From a checkpoint of a small transformer trained on Wikipedia.
Size: 18 layers, width 256, 4 heads of 64, vocabulary 4670, 15.6M parameters.
Architecture: learned positions, biases, tied embeddings.
Each number is 128 + 32 x the weight over its row's rms, rounded and kept within 0 to 255. Layers, rows and columns count from 0. Numbers have three digits each. The size before them is the row's rms in percent of the matrix's.

# up: layer 5 MLP up, 1024x256, rms 0.0474, rows 607-706, columns 0-63
# down: layer 5 MLP down (transposed), 1024x256, rms 0.033, rows 607-706, columns 0-63
up607 099:094154165137149081161110135118097099121127124139102140108141141200144153147147113099069176080121122166149103139175137149132106100107191107188120085075098092121133170159069124109187153138117097
down607 095:144202124084088144087141145182157084163123130175124129136125112107136142121133169135129126090091164110110106149079122132064069099181128089131149151156082110138133122079159096101092174151127206
up608 106:156156158113074117132108117163110135127101069176153133152122137138101119167138095093173142103120093129102128140127182116096083142149112150124153136116152115112123114211107168127135079132102101
down608 119:081081119172144131132145049128117135128168195145093083131125135078087145133115140148068113125116170154131149177114156152109123122101111144036170097154095119137132095128175082081145128095154107
up609 110:090098137109145134136075145183149150144166116106103071139156125120116168150127119131088097076164052132103170147105073091119148130148194120138115116143127168103164125134155127188207135061133085
down609 118:153127145178111166135131159115148104119151088082115138118145108144088184133095095170140141140083144071092100151114110130141171136108165128145103135116075164163134092136145147116153129132193121
up610 099:138144107126124185153090113143140045086118109181112084095108139134143048113131103138080206089079155111177089138157110090095113125127144154155085132124142151067153101117118171124141144144160102
down610 094:149116117124155156114144140100066051089141164071099136137098159057161112163119164145107107066134068146093112078165124113144168137162097150115115139122072143128145137132106133118127080135086121
up611 098:113134177124083179091127102111131082171081078156160139106138143147162167108100135104158155129120070130121114180157072135086105159160169099122097123101123114116106105141144142104127171125176139
down611 103:104093140117135101101102093138154087151127127173092104099148120118160136102168134079077183127188107116156136125129135141100155161092141177082130116136148180138155101142123094135117116096166147
up612 103:103132141124126147145097126170121076127108123134137059186095113191118118104107156147109196143134102165100150136107127167151201109170129126158139145160117121137156110081150121127086119113132133
down612 106:111116028100131168188134117150130099141077173085134176082123107098121147116114132180140140059178136100131151131132079114144166120113220103110161155123103136180128118157092186056158123142124085
up613 106:117167142140125078135110156171120100134114066159117084196114155111110174168121114147117084068130155110095104144127101123115104069136134123129139102141130201111146114084128091121120133114163145
down613 111:105137123156139113154109124186150110087142096091141085109135144093172135175162111135107172100081187112142151157064088087077151162135107104154177098134088096141083162115120122143077138079095166
up614 094:128124168139151179129128134171116125122091103154099100099160126108143162110029115114086106147148137131171107142148081126146158133143161085129090122132182132069145114121114169114214159083082100
down614 095:161164144174101179131112176100177120178096092153124108120114120115166112102116166052123167089057137102091183164156133121143180141163116162124055173090159154137140126102111130119060118117137137
up615 097:088194112094115109137132162125113078103134065106106099163186170158154163138168155180124128097178114130173161137130162155108132178108178191128079155124140109143133056143137121115130116159094116
down615 094:110115134116086144080128195176164114115158145147115240158130140164133136059133137127088188129104201176063151105090154166145148077112152103109154184165126110106103161096121148140139120120087199
up616 093:119142115176185138183122076117138122100119124154104138091163144154148131109111079146139198148162093167103148139112152160135136149124154141063138175110141134054109105061107084154119080116147114
down616 084:152148172111111072061168146119068142132130147142088130161128142120168105140173116097118020085096148128134128114101152148121085143131086089132071170103085126159149118118093136164162171139150148
up617 098:066119134131112106154105104145070185131130106153108062158127100113197092125189146130098147138128064154127192161132084145131167142167121124048128076150174179080158158171154092130167099099086096
down617 097:112190129091130164146085134164163140081151094087147148159157188152180064154166133134106165138170123167163114129102163118131127186189156144168174180140144167119135100089122174166125120145178140
up618 098:060102174056141144122143135160132130155082057091209156115121132148148134122139128151119173119081169126120115085129199088172128137173165140143145061094062116083109165114123126154099164139104085
down618 099:188123137134108116082159145110136102098105133150140239163118059107087130153138149089135091159176105189145159140111139131083139089152082076135182158112091102188091126154134173161148163090093148
up619 103:136146167074119106106128159194137100109091123144084178125143105107167155187082107096113210083112099112175097161188149134172185137187125116089130155119101129067175121137148084197198108129136104
down619 110:143114161164180143121140113122145142142116154188146172069127113046125122122083172100134124083155129185146196158160175115150150166154114144173089102161128156049071163147165143093116131155085110
up620 105:150150163115125130102114146132089104162072104154113126161174141105065147108140158126080113131137086133135106108209100155138160161120148132090129121110129109164150121184126102159143132181151144
down620 119:143121112101149016127095089088137130130156047213178116147150123159124187164106113099098127138119155062097144158147178149120127120075170116109115138202135154151130101126195139120128105159121148
up621 099:110127200114150132074090130132085122079132096125182142075163133111162124139140114076165162179172136102102155122116114064131088155117166120145123109125142124089183117149144122141138098139131180
down621 107:181119123118068172156129195124171115139128171060179156140134112145115124086122104064094080109131094164115055075117186133173096135160140139089171134193085113162111096121132196144114106145165110
up622 102:092135107125167172133119171117114169138110123130084154173112151086088113165130098184122135154144113121088113113136144119097126127104112136071097147148073110098170130094111092145158143138127125
down622 103:125142174114166103125128113121168173180162126094100137140154143157099140144106125134120101166118158086089109114149105134163160118180084081132130164122154093129127078136138155167140129111060109
up623 096:125166127148159167070103107132145124091150119132125115109142087089141109134125070163095144171124090140162122154137123099105135084124147235164077126116112194089100166151094114155133156103095145
down623 099:055145157126104168056101180128113070116173161108119127142155107101172125124193120125123110138147121128141157081141118148158115077086121074173164108114114172119104105107150152178080149115067135
up624 097:112099192152103107136104097162100150143075112151128113111107159137140033168092096129084124168077126119149141133170142118177120151122137088174158088196172129119145115124159222137047135132171119
down624 094:104196138085116083089143125082185121143136085213137151171175180163174113161133081106142115137171163106156103155114150143152148147113071137104084141108115112097108161125098111107139153128070162
up625 105:106172125133076094175145131149109078144110104147159178119131138098142151136080123135156140115180129114121128118116092075183144063208081199147150113156125164113160138179132107101132163076080126
down625 115:144196087148077146098135175131135118134108114096115144117133124158112136117138124155096153086096168162143027164114090147063133128135130120068097120122125086138155101050149179113118179122193137
up626 102:106149118132104123124131061076145205090108111139100077134124124115074098093136084116134124179095126074115116156181139162119092080116140090126078111088100147149147084122152096163104132098052102
down626 110:104159141141097159087158189207147063108124154129096139159155156159127090118133113164087127152083126142078121109160158156096134128134114170165156169138051091094114077158142104117084148123133201
up627 097:112140145107152122106121168136155104163159094161161113190150137130138171134118146175165151087169118167135190212040147143112117145146144077130154131139151132071146096086128157106118133106136133
down627 080:079119122092094137084109067144131117117105121148158120111150179066088169174120147157163151132075114071133171169100137115143106092114164185109156137119118187107067123139074084108066092138149194
up628 089:127110183161128117113136141094161059168104108118114059177138099144107128167104133169133192170089158192137141114131099073125173085120117159211097197073134167075147099081166138160176092076103155
down628 090:129131185118115113150098186120127157146068107251154155120145099137139090176146117170142110148126141214079102146072111136070093082105073147076149141134169082157142136121115126188127127079165044
up629 102:136168157156159103131176126148111127119118139142120172166102105126138112182105137134141146124134126116148122140140106094125122152186096168100087102092140156125161168144106068144153158124142115
down629 094:104112126145089106134128122121115154110151112128213094095136143136151095141121123106120141113118120129111127121189148096189135134041076118177106132113156109075128187038159153102079163133103203
up630 093:042144122075115072088101143123167124115127115120131108071168154157101100076057101180114211103173162045110111126161174115160110168114116146118181120123142134121138086152127084152114146127143128
down630 091:150129121156164183096112156104103165165113130155194119150139143139102093159148162085096131121133117189163100149117054054090101170128096147118131155166109146127160149136128149149140173113116116
up631 096:058165104094140107105156160205111067138107092128170179100160119071129159106131131113143172151169109120090113114091126182118103082128132126125204154136103080164139138136062179113112125146130081
down631 100:158154105055116154112145150161109155109161092145156118138065087135124136148066117143094149132102171112134111150103142115137220140101101075065155177144087064204128122132143112127172178083061108
up632 088:149168131157079137101123138143111131126142086134126087147124126112181153199110136140071161156108177133105138157171114176141149076081197178121126124074122189025190144160139173141149104165115095
down632 081:112135161142139101114073118140159144127152155170120118174106209140101111110137139095179129151145166150075175084136111183081127072191093130062156135144084163165112123103141138153091207107103140
up633 101:129143128141124160140135135076080098146133071154176123167146189096154178116184095101104167111137140157127217130123085059080144164116176150099124117157121123148153088145170141158153086165143109
down633 106:147121128195157059096171121134123147112104099088082074108209184124156102121146134178159073122088127194161123132081107176106083122191066110108133180104150125143143146071119085102120136087116079
up634 099:141131123140121125078102158142121105145094141183207125120121112171171123115061114128114121140211130155160115144046168119090090150163146131111156087094089111075092123120106098157084144119168119
down634 094:137160113153125114132201106123060123082098183139138190127197169119074131099148094157122148151217132149121132182208060102127129150141129181076146126143105087142132160098113174153067160117128123
up635 101:119172130134123075109134173138140082129122100163125136158170130169166126105103190173116133095119147114092210203154141100060052120085105118165099112191122093115177096137149130150148133137091104
down635 104:168070152105105089067139197063115179154138102177142122095082108152144103129141138090244126117073129146129136087065188082087184075141123117149106138107139159093169069152110146105129100079125143
up636 091:107096106106126105044073070121147193157132120149122147124121141119117084154128100143130102175140133142148121122062094174157132086147155103205138063147102173116127139108083227134139167173100167
down636 071:075153089152106126116100132136112131085178198125147157148118122124105096177159154186156181151121099077107084128124152092085124120110154140181142117125072172140100142107104098088195122094178184
up637 104:112094111076201163146092113109112183124108074153146148089143183156067136149094152170130123104178164110169157125139138096118073173160136121091138155140101088119127166050097138138128178119197122
down637 088:106178122045145156099163144101131137140129091093144171153115131171127111148141096219067153127118130106103148133138135152165121096181159095125076138132045164116146119080107123119132132044084146
up638 101:081158103062156139031102099151132126096057095132183142133082189124144080142129141193162121147174125085076101139124119116146184149120171168125097164104077148139208125074122106133186131082123116
down638 110:085208113191122135161172160105132147150118166152116088117110094139093120133109086130145092154111120178093148162128110105071187162142118048132147130166106127116152138117168114151188169093153152
up639 098:125085119117207087147099099122067126137111089148162131147109125143144131140109127176079104149152125167148131168165087087100120130094166078162103014144170147167183137151154163141117129124164124
down639 101:122157093157130076132107059121130113079098105127103144108134152094090168148126125103088140143121157121048079125141174146176103082089144115054135149135158115136113142176110154095124106147094161
up640 091:154097121096146110121167126147119131107076040146089104150104097132139117145158127117181098140116129138092123150180098099159090100189173131139121065118123168127145128093116156087130102092122150
down640 085:131115141152154164116124142101181139109137148168182092159099183161120090130148120121129074137095082169083215146082185162170110125115068111080152150081143127152182206062101154105066146106143092
up641 095:057120182076114158121171115194113181137139122154150132145122136180136077090169101109086092098168158127139106109121150137187134100111114141053136146117164108110108113151143099104111142114110145
down641 091:143139077108133099107155164106126171150112160126122095087136119122089151161139166107168106093104136163118161121137126096114099161114046092136134102095075180066160100114113118143088114101133132
up642 100:101069161157169079088076155146144129118091153146163076129126112088148081100072072103126148127144149129057149090147170072221150161167094169175155145073127169131160136141141091150133129114163115
down642 106:115161144168075138132105210125101082089120146179102130100118129040148128114152090098115126159111193173129102112102121120193140142132136123112086115135108103182073097133133154141127128115153207
up643 088:185124126164088108102118079119157160130147086094141202154090095144127115122110106139129181105138102142108158123131117124126088092119160139172047082084177165081122131181124115147129148120129107
down643 077:108090119146190116119155155085124114134126142128070150171138076182111149144090119129095083134100150149153094151103101144106140145093048119136137133114170072099114159117115103133122125123123132
up644 102:158130146100187156121123133115102110108124125126114086138123132122085178092153090100151135199194092142175152181124140127114122081146164135104164065139115137130170100145133060197109118143143120
down644 102:095219106159157118126143096145124075117156063170113133151112048078142130121111117118096146149132123135157144142094127148098141118131083092101160119169166114169126126138141149171084123094137120
up645 094:146108186132106114180139140133130082114109121141108158131109111148068127140078065105117155125121105146176094149191181116123183123126140139094089133089130129120114127170103165118170107107148138
down645 094:171165153146125091131169142122071098089110170147150096119117163160106099132141134083112046140096168155114176117143098058129191109057134146154048156126104098157100143139123086144130149114115199
up646 089:151131123137095101176110188098137163096190134109107170125138138092137158167083191093087162132074126123133131174174116129144122130126194142157129092132146103097152121122124183147107142146126070
down646 085:138143101203128136159110132096081111093140160157083117046128152179037095119169163085213114089106138126040115111103101101184096169150081081134096107131086129116130110143169137155153119144123157
up647 100:103143128112147055084140084180155086149182125126108113123144142105114123117128141121139152076146105172134101137096074174122164110127155117163152076138088178148167113100101185129158151152164072
down647 098:114147121182067087168129095110116149126100095138190085130124161107056107093100134115161161136132145136179027173103093114148159146144145101114141119107120134141131127162140171126117169110154122
up648 101:090173126089149115168160116194116121211080126128112110135159180174140095159153108125097112191120112144131079207151104104089152095144138110126154142162113155112157170243128128149196130173098173
down648 089:154109136095139158150122109115152114162146159073137112108113128104163128188142119081226105122181138130091117147099152134148155098127104139116149139145000106078157140161079094095176114115160182
up649 085:144115128187151120117157102152125138129146150164128101161132077127143148116143038202147137073107134120157120152090073144108094086140166096124138106084071097065106132184116170168100094123101104
down649 071:086107140068127081135065121124124124133127145133171166121133179062119159165149116077150155164147184050101111119179112092128177153143131146126115156111131149144189180087152136083203141105170149
up650 108:093167116068172139115120112131118108127106091141125161145126095111130158110097114137106159162127137171124082143161151108139117126112111140089165134069136177130148128079136120138093113130125086
down650 122:149110156131212136185083080147134130134078182085153116137169130106116164132125107056127121079125091157102167142115101052135097179127130120161143145110131136180112121178145106098115139120122118
up651 099:179137132080115098127130110088112145132138127152119101111124157211084175154116128147157098087118120119193212106128126067096086116101135110118106163153145096074172141132138104094162154096074127
down651 088:103112106029089151092138125128124075145145060124134107116109137152125163080141097128105159114124167154084140145140115178108129112139132110099120096185084179144157161112216131067107135144124159
up652 101:103076138107134106090121140138093118141101093157156136137177160075093169141113110171143154131069123127135090143188127101132144136133144112148177147166092083131091088156113106144124085130101131
down652 109:078151097092066150112128089180109080125193133119129159143161140102161183151156120138079147128123145126170124130124151147181112120149147138107176133108158139072139152066146126135168106190066132
up653 100:129139169086143177137135146175105161120104151112093151202105132177089132165110126166121152104100090109066098146142125081122198121078157120122152082126171128132129179124130116135118168128141117
down653 107:143117128142187117140136136143100161128160075140115130068092087143095155086096151098102123171136141185096128125146132165163141133170151094132129098108140097142126091152130057091112109114138114
up654 099:107126081120094190142087145158150068085143127137159136120147138108144163125110061132122156147139137128153123134137103145092175162085125193198106141217164178079128139187170182167132084097089066
down654 099:183127132172169144091104129066184112161114191089177162113178094116125061141124088099094138104191093099140160082107159149162158186143164171165119161090136124133072128144098062174138097107169153
up655 103:116149123104117141126100083140143107099089151190125112083127166089090130182067090073170130106092115146136123126084094064081156167079156144102187078086122144110120217151098158140115125124088078
down655 109:138145176072112108161154100084090122130135042179101081108130154140131210120100125169087131157162124105162136118125140079133082188145115147110130134132082093171189115130083085064129158114198147
up656 091:093122164113148089103145087118146177155143102105130158165135135135119119113120115151092214142120111085119157104127142120085116192099136126110165116142141157100198096107084139110120101076158081
down656 087:161098131174088148107100146128086172201143080188059149124151140176103113148141124099083151133137147142127141140119164116194104101155113133145059141151105134118156132130168095128195131124141109
up657 098:131097115094147156133046110175075087091098123116179147107123128106094171112132114134121158134197147107127127152153113104119150099124131098169114171140159086108145134097172137152145155090138108
down657 095:152134092162046139087154162143152170077099121094179150162130112193161166156152066141176107168102179164184117084135151134120114124122120136138144155117082105160161080100171128133141107094055088
up658 096:165105164151170091129115141165109100129142144109145155117129130126073121181099142092113124148152142163083104111166125122064185114145115130162115173129097153132168133093119098128070100174155163
down658 090:144134100099137166115123089106126103133212141123122118084124100130152152097117152127176121126161121130175112161202093094107119170168116127083099130142172061098143091181106160089097126154136155
up659 097:095130205132147112143075182162108095197143068124091149145106164164077132129114105064125108165085057157140139122132079070074166139159149131165060093166125180076149101104103191133151110135134108
down659 111:125058119151062162184107112140127177154150132180130124172086094125124098122138173166110098148100125179125179131148141093121171155101136163138091154167149112155151142107140118169109131098117065
up660 102:119121130130108161191077071151152154148138124130135064106115130152088199172103122148105167064108076162170144140081147132110197143128146151088158087151155081098120138106075130115154117101116130
down660 108:095138151145134180116104128140086157160151155161107150098143128131134109176110117114080161104056106134088192115089112089171158174077143120178108072145076105085120159140113119125078134152133104
up661 091:117140168092152115157099106097121174125101058084147149062069202134126078179145130132106162095130078123140096102147079070104149142124168161124097107205118114096122101124159106116117161124181131
down661 088:130093135147108075140133138180077138121106145126155109179137100131115150080100069089119149131105148109100135216093106185162094095099113148175200096152162136126132119198101158098128164089104150
up662 096:091141129166103133152086097109112133161113120118139075170157120118108162123143131124181133118148109139119065106161143112111172088171083173076089073133111162133104149139133118100135106141089133
down662 096:126126163175081103197178151114117191096121184111131123151139139076110083099151137132135127080141121141126122106148131191138140133127142161119048139125123073199138138149080171154067136094126110
up663 093:152173132099075100146114181157146148135156082139104133118145124175087137124153095121090179112139109151143138104118126150151154193116146195119158145102128136149221082162119148148089114171159128
down663 094:135149107185052147135158098129092107134089184139195130093119141146146159134158145212125124159131087115104110128155122127126139166106146096152139146108109098115121192101123154122174143106092157
up664 090:137192138170137129074182131118145173100146104109153096126083081116107177141108108126101126130146177101167082127120113108098071095166125105115162080115139116140167126164152148136104143092078095
down664 084:104119108153110105135151126133129089154107077128098111128131112147067101156126139160132132110112093132174123102104135112157137148145068119111096153063124179145126097164179123117140128130145171
up665 096:113141181138115128147141136096089163107080085141124138154084157110129140151142162115109136111080114156181114166164085119114137136111146119089128116154116157124169121147139158113169133114135124
down665 103:104176143107100110125078107135082099124082112147114173083166064127122140153145127117192058122098134159146118089134079114080175143056097166094084132180150147104114113227164131123157135089104089
up666 103:024085169128148132137136164182062131141132088131136119092151168159127157174141090140110140171156168123104109116109102083133127111177099087141153130130103126090101114110148137168132128122097014
down666 123:135135091049104115105136130104143158105186167133096210154126131080108090171145116186125151175128109113099086148132075144177140167128165144122110176128137075168128127096163171154129180140097137
up667 088:112100109120125108041128128120170091152109144157144045079059174142117104147109114136123132165063149143152146138118131156146081106128191150132120170083090151126167083152080186162076107127134064
down667 081:118140127086181183197146147111115122102135138068121213136121128109125150094084113084159171088158117112103159174111152126125099105157103086182098089068134079143137113137104116047157081140158150
up668 093:109152144140138121084138120149112155124114171200152117127109165090097161099124154146120203077175094101118129140147096153125103128148066102167130163126133144095185119113169079108161100082117103
down668 095:160131131195100085122044115145072147112134121173181090120127087163128135086156107140090108123118116140166128189099147097127078115171090142089119192088147155176125153119109170154077140112093119
up669 103:130125132135109189152131090142046149132094127195118127149148128114133153139170153133141105092133112128037153154134154086116157139116108088146132081133130151086136147094161077066169141122116116
down669 114:134119154152101155103147120159170093118150142126063119130177085125128081137196092155071172189081112117083097115180129145154142125156125098106165127148122171157184100189174084078160110087100125
up670 099:101124120103139077140161104190121047152075095117134101100134087132129160167125150136113106159184132143157143095177131163152105139149136157121148125156110119148170140197143142118083144050116151
down670 099:181116038199127103165118103147152078113135125137126098123118094107112103147141116073159154120157056165143218136073178110206146156148106111117123181140140169115095101154103156163119142164077149
up671 103:128187100156084148074106156169074154144121136106166066125159170144117166121132108162086195065152146109153143144143146100136090189177108091167097145128157101160148133109211102112124128106147136
down671 111:122174097138135107145094087137154098067143132101202077115102063179139095134093130133148075119153180084111095104195098170068143197045119084157065148121165165115146163121110119154132153133098143
up672 104:078110132129156099118165160136133120119137120100112122225170159107059114085083031124100122167124058096101191177108102103079130124139152148166145092108117154084188105106098093152061121156111154
down672 125:137104090121136092138167123201131170147169154120162131194125164132136125116080091106140063203109086158139137182095151137117046095105093124094126121062100157176150166124161114171150102126139137
up673 096:141173168150113051100109140119117122125122070131113171109086121133152141115149176135094143090139136150144132149141160049129088149126118103150135052147136123056096128090176144103112145087208143
down673 090:127176121122064128099180120129117116112155190114070138162182155090134170143125142128151156111125096125165201134082179132144135098174119061152149137128137142165169091196097098158154133133180150
up674 093:162133116145099124153097121138150067169107186135225146108121155116183125110095150145106117140144095157127086145161109090093158109112152085174155106086138192131141132159085139182077088114115142
down674 085:122100099129100186118122062130105130141130123110078138128117106091128136128176091157048171116131172179138122100063101189115128150211138107116154138095128133180125126131141129079097105098160124
up675 095:126129114170109106124139069146123096166173107157175156105152131165151146145083099079120125093113117107147135200162118084114155122081091135132096087106099132132127170135101150157136110086046163
down675 095:146112162125111165140063130138139106135082167158171154101122165134150124125155197176104130090125136134128096131149106198140116141174148163081146141076083149076141152066188098088058068126211179
up676 098:150174132095059077138165149114065115150099146178126072110052137114121116072135121172158145124172089141153148153152108193132139146132190139127145129061102072060133138165183124121147133067105134
down676 097:113197135178178094128142116093149163085156111141140083071104123128145147119108144165121150184100066121107143161173106152110173147111124086101047140142159126186159126124166110139138128139135141
up677 101:066095096125094114103145137067076062162141132120158146116110122153091133145126113108102146135175137145115157131120148103060048101160133168080156126141176117089142134156166148164141140185135131
down677 102:136135160199179078119101131147109179152083142097114115110092087131147128171146137121098119088159099132156119146127086094143218098159124114111152124129138134184135175096143068112174169157146102
up678 099:100222116109138182072132120145132084095102113144168125124156124174182177178122115181107116086170157110145181159160093107117082144107120157150178188133110099125161134135164113200194139108094099
down678 088:117117115133148082098119125132093192095140090121143090167118157099145106102079215130109135129146094161135164125092093138123135100138138111123111188124140141156103117088139098097102138177132090
up679 100:120050134139166048116159117126108124103130138130128126130132138172033170088163102107117187077093165139108150125129107113055166089113078107129108095159136164120107215119130076181054134144139151
down679 088:094138064138153064146087113094196154115116148125150092143149162107110140096106154102116112132090104161137100138162125125151139124124077163162091127077085136097075106149143110175131118104146112
up680 101:110118133065102132164104130162123090139060168137133177134154162167119079097139084110116144102144149135132120155150130147131088127107137174158106121179112160150061110142082135136115121109163170
down680 111:148152147109098162099078189120175079126111140084155211131058142078095125112163119164103141114136128163149174106178105082085096086140117144114086147090187168097092164121138131049081160166170160
up681 095:111113114114148071152049107128169074104118137081181123173131142159095141094141129099125132171125072142181147159132066086075152095199137136135063094084131184112144098145101184157111101136151144
down681 102:112086144104085124074089109166121109166141158156092104100144074138146126116119100101134113140122147136145133170101180154090084120095173113145144116151163137106139153122111168119086081114179166
up682 091:143125131104112106121130117135158100185105130163098072123120163121099186112118096103199125217145143119126089116114110154142154133187099148156105149122119110109198138157163122131115133149128145
down682 089:121133078061160206132178109171096142133106157071128165139154119106097125066090108135114182082104119132111122156175092191155123086114164170116142170064095143132113149083098182155117089105123106
up683 095:140147088119158086115153176162123176108097079168100083130089153110140100089116140201102148147140085161068096133148130122122159108126146187057061106138150158165117144095141098151092135109136127
down683 097:154131133191112158159112104149120151092154175141066135131084114107086134156118178155204106101061131134065134123057055112130086145167166100143107127139144136120166120111130132123099143134078156
up684 096:127091159165059180126189158129127172090099072134183088117132162141136137134186102100123118121102100135090109171146156140115140137123128156130107132121133149108163127137148137113137163130128077
down684 099:113123099104150175126131146216129131134117180157107165129113056144093216097077143125189132081121137196153141146194099080152085094130102101112147129135140165094123157153065067097136218117100082
up685 097:156154114116141167112106094146177135153128139096095144210109130101120136153098115164108125142126101107153196176142137148092145154187211110118115133126113161095169196074147117185144101120086097
down685 092:152097160194118109170141128119110115115122140129079101145144119089105149154211112067183080083103164134130098134095081141151102066113120165142102168149095128156115115095139093067098193182170153
up686 094:150093103099155076151101122182121121123056103146105105192135154099101134106113128149142102136145155142166113167146150124101105123116128151096120126091122122071100110093097079122161097154145103
down686 091:125075119102182123083127195109124137131162160168190183118160062109109118131097104163111123123099129173144145135120101129159078157107134155132151181119064061133145128158121117127136138097118085
up687 093:155188133157148115115144116113118087057137139134114101146146146080109112148111140164139138138137123124133165160152148050109080042113103093121118104117077166048187141149089126172158153148033114
down687 092:079155114121106091095131153088083114102149100135109153086139129139122099088140104143064130128115145159074135183148105132100143138103132107134112130139180145112117097139092135122153122114120142
up688 092:062138209143128157102183099128147107149114049140138132133087164185080157157153142174145192128078150151124147159145091091043145117132163116073108164154106079139096167130124136195105174133096094
down688 096:059144094130098141107136080069110133147098185117125112155082113112134143147119125217089113142136120104142133142172097082205108139107126164144153114083122116195159132133110097129132138161149076
up689 095:139169162172219160131109104138073166165135117105145094167161133128118146126126069134101116093128130077140103153153116122125154097173094093082131132149116150142085156132128130087094167087103090
down689 082:120114105161141160115123148180096126139175066130177131105122104130124163118111186131095165141156126156170112107117171183114127057116109139111187062056123126131082106127185166152104123094123111
up690 108:157123125054185160120113161156084195168089071194115141153144135098085125105139134147134174115104098116123131100121150046155133191099180139102145039151098073108068126115130181117157142151141156
down690 079:114105181030118135144109099143136097097147166116079163122156133136139150138096125131167097098162084164089144137175186117132124119097173133147130094103050114137144148068112175044119138107124192
up691 099:160137119204126123093127094108112151122134077154183103126100158127136202148132156135126120146132095124181144154131107109131124151122143169155094107102083168160126138146124203147093073108135128
down691 097:122033135163127121146132146107200119099184126131152146140123135093097104185131106074076113094091126117153160136114189100128119172064115116138107110113089106168107145159123174172157088108101127
up692 100:136107098147136088066122145164069106085126139131106101182134135154183136165124127172108128127098160111154138141164104103074148182122157106110137093140138114083108113132169103144121119089117156
down692 103:094151114165123124123143097157142169119163085161140103118096069177126141157113131144201116167123134131149118086152105158091103133140132064147114152122174146153107156153093165108106131180108083
up693 088:121171158115133092059126099169130127132132128191117127134106150194165139149172097116094173122114146134079112135152119151068123141119158149125129031117098217102158131152104138110100181113156107
down693 081:119123121117144182156134159088159127107144104105137086123120107088147125130137156146125147154111108123144108128079096126146161119065147086119158084181186119143125123160127114068147142143156178
up694 103:135146151168122149084132131099100135161090099131138099148130208092110063119095141117134171148130151088086102146128143077196080178119128145184096120148164150129149123157117147130104109098140098
down694 119:170192082118070158139092101113134129124126221091153104111158136163101149109123063195111088171154100138191134101113108122102095108100151169114140133149103096162140081080174145103101078146103174
up695 098:161174153159107154082098144136098161114148129155115139130103138168105072136102054208159202143100097140110133169137134120204106211094090150151188089156165116140157163151129124181078082151113127
down695 099:127146162134159150145149124101157206084104161147129071076148196103157057136058208177108142113161078193165125119152113154098120144097131141153149141103149191128119096154150110128172132147120115
up696 098:112107150109127086112124186141080140159111092180087171121159177093127127163148069150152206176126110151165128113098129126148096105135140166126112098127151137123147144151086130161132167129136097
down696 100:145144143160090162122136109108161138107174150103169157183148131159091131156133119116096145125162086115073112115124099062072148156085130144136127130153078064154124090137124173086170130089170178
up697 095:152110111139128115136156154149112129147116142133114109154109091078166125122128141108135169098075139200194158146066094120157206112135135142128147121173119125159160124090140118137154161088131090
down697 090:094187079129130097107116138142124062146118084095164097114112151108127172115105148168047106127155197089155122131126148103111082127086111153059127143106085140155122084143140144132146127149145149
up698 105:103114112115136086093151122160113121150092118166097155136127132140121090133115162143095051123138141131139146202175119123117066150115183161168134063187120108112130146193220126159094142141094060
down698 107:155093103164064046135092144152126106146143162072079103108120088140192189073114157137110124090172131134101152134152174104084140154149099135101147154143120097182120152149113129059096117094117158
up699 370:120112190084152119084108097112142167174104134157082153180155168102098139176136153127098144098093154145169178105108163089154177097087164163094122081176086098099117166095114176093164160131168161
down699 100:142141143000143133113117113134138168145123116119073126134143158139094139165131138127143152106140126126162159134132168138124154132123147134133122093134024130095113148139104147034153166092169224
up700 098:146131086130113148132121111131107131100151101190098092112200128135132111139147158081136091134087150106141118132114045074074156136109136092096146163175108142043164142120166171191152137120160162
down700 095:131145126121198079152108079094160153117117115112161151133142180099126149097137148176147093168152093124126171095165159175108105153122201149098099081140169073178113134103139122121085107196112145
up701 112:100086111118136124136119122128149090135109080157145136205146141196124159162139151121140106118130122143160197149099136078178152128040123132096144047190109129117132135107083127148091141111131114
down701 104:141159124071125145121154134127067144157179131141091099183085130116117185107146180161146113069141143142134134094106127136149096117127093161114139082148101109079144116144140150041103176118121132
up702 089:147127109144112051138216138138128100181139136129082147161120078145148130112126124164111156119107120187180117131088100110119078143163101135194106136187121107077166114184178127147213104115109093
down702 083:115084120127124117095085074116093111160072135126129180148167143102103125099174152140072061148173144126154127080062160155230090133119126112153069168143135131116079116157129138117118168111131177
up703 100:123172160143132126156089088220097132118087150132169136165118159108115117177093098201124119109150144164103091141140108093117153143115120154118120146106090123105126180133151096118157181134075126
down703 098:108090125155152107180151204111099075151143103109119121148151102116094131108165122103121146146100123141134177150130089159139100131115145175165159121203140142138166125185109068059138091146093058
up704 097:103120125094169120151086129100110144151123098181146141116105152073094113136101109174179145131139135109147198095149124172116168171229096076158102131107138097122125147056100091109100115116156125
down704 099:134173126142122137101082168159124132102147119126146174103135093141140171110089169143175167100108113135148109071134131101116104154184144135118164150120082110133134095156117148111116119094105163
up705 101:110125196130115180099132160155137184111078129136062104120079137148077130150141116144065160197107133124152120151138150088127084144102166217192099105150170059122087132106105148095104136124122126
down705 110:108115139077088134094155089046084126091074137088149152173072182082076222127157085108100094130157155142129082161109089197158155116100100093139072161083105117198120194090159129067086134083155121
up706 097:102132124108103128165092080106100118089115095135123139196124146128148082109089109192137215124111095126112093120146126112117124086134117127129083090141083096116196118142212170121074122174136157
down706 109:167184195160130139196065113098108165157082150109099167122119098134106115120069126169093149072128119127105119118140160125179133125113179119131117118143128104156160144130118110083171112109138131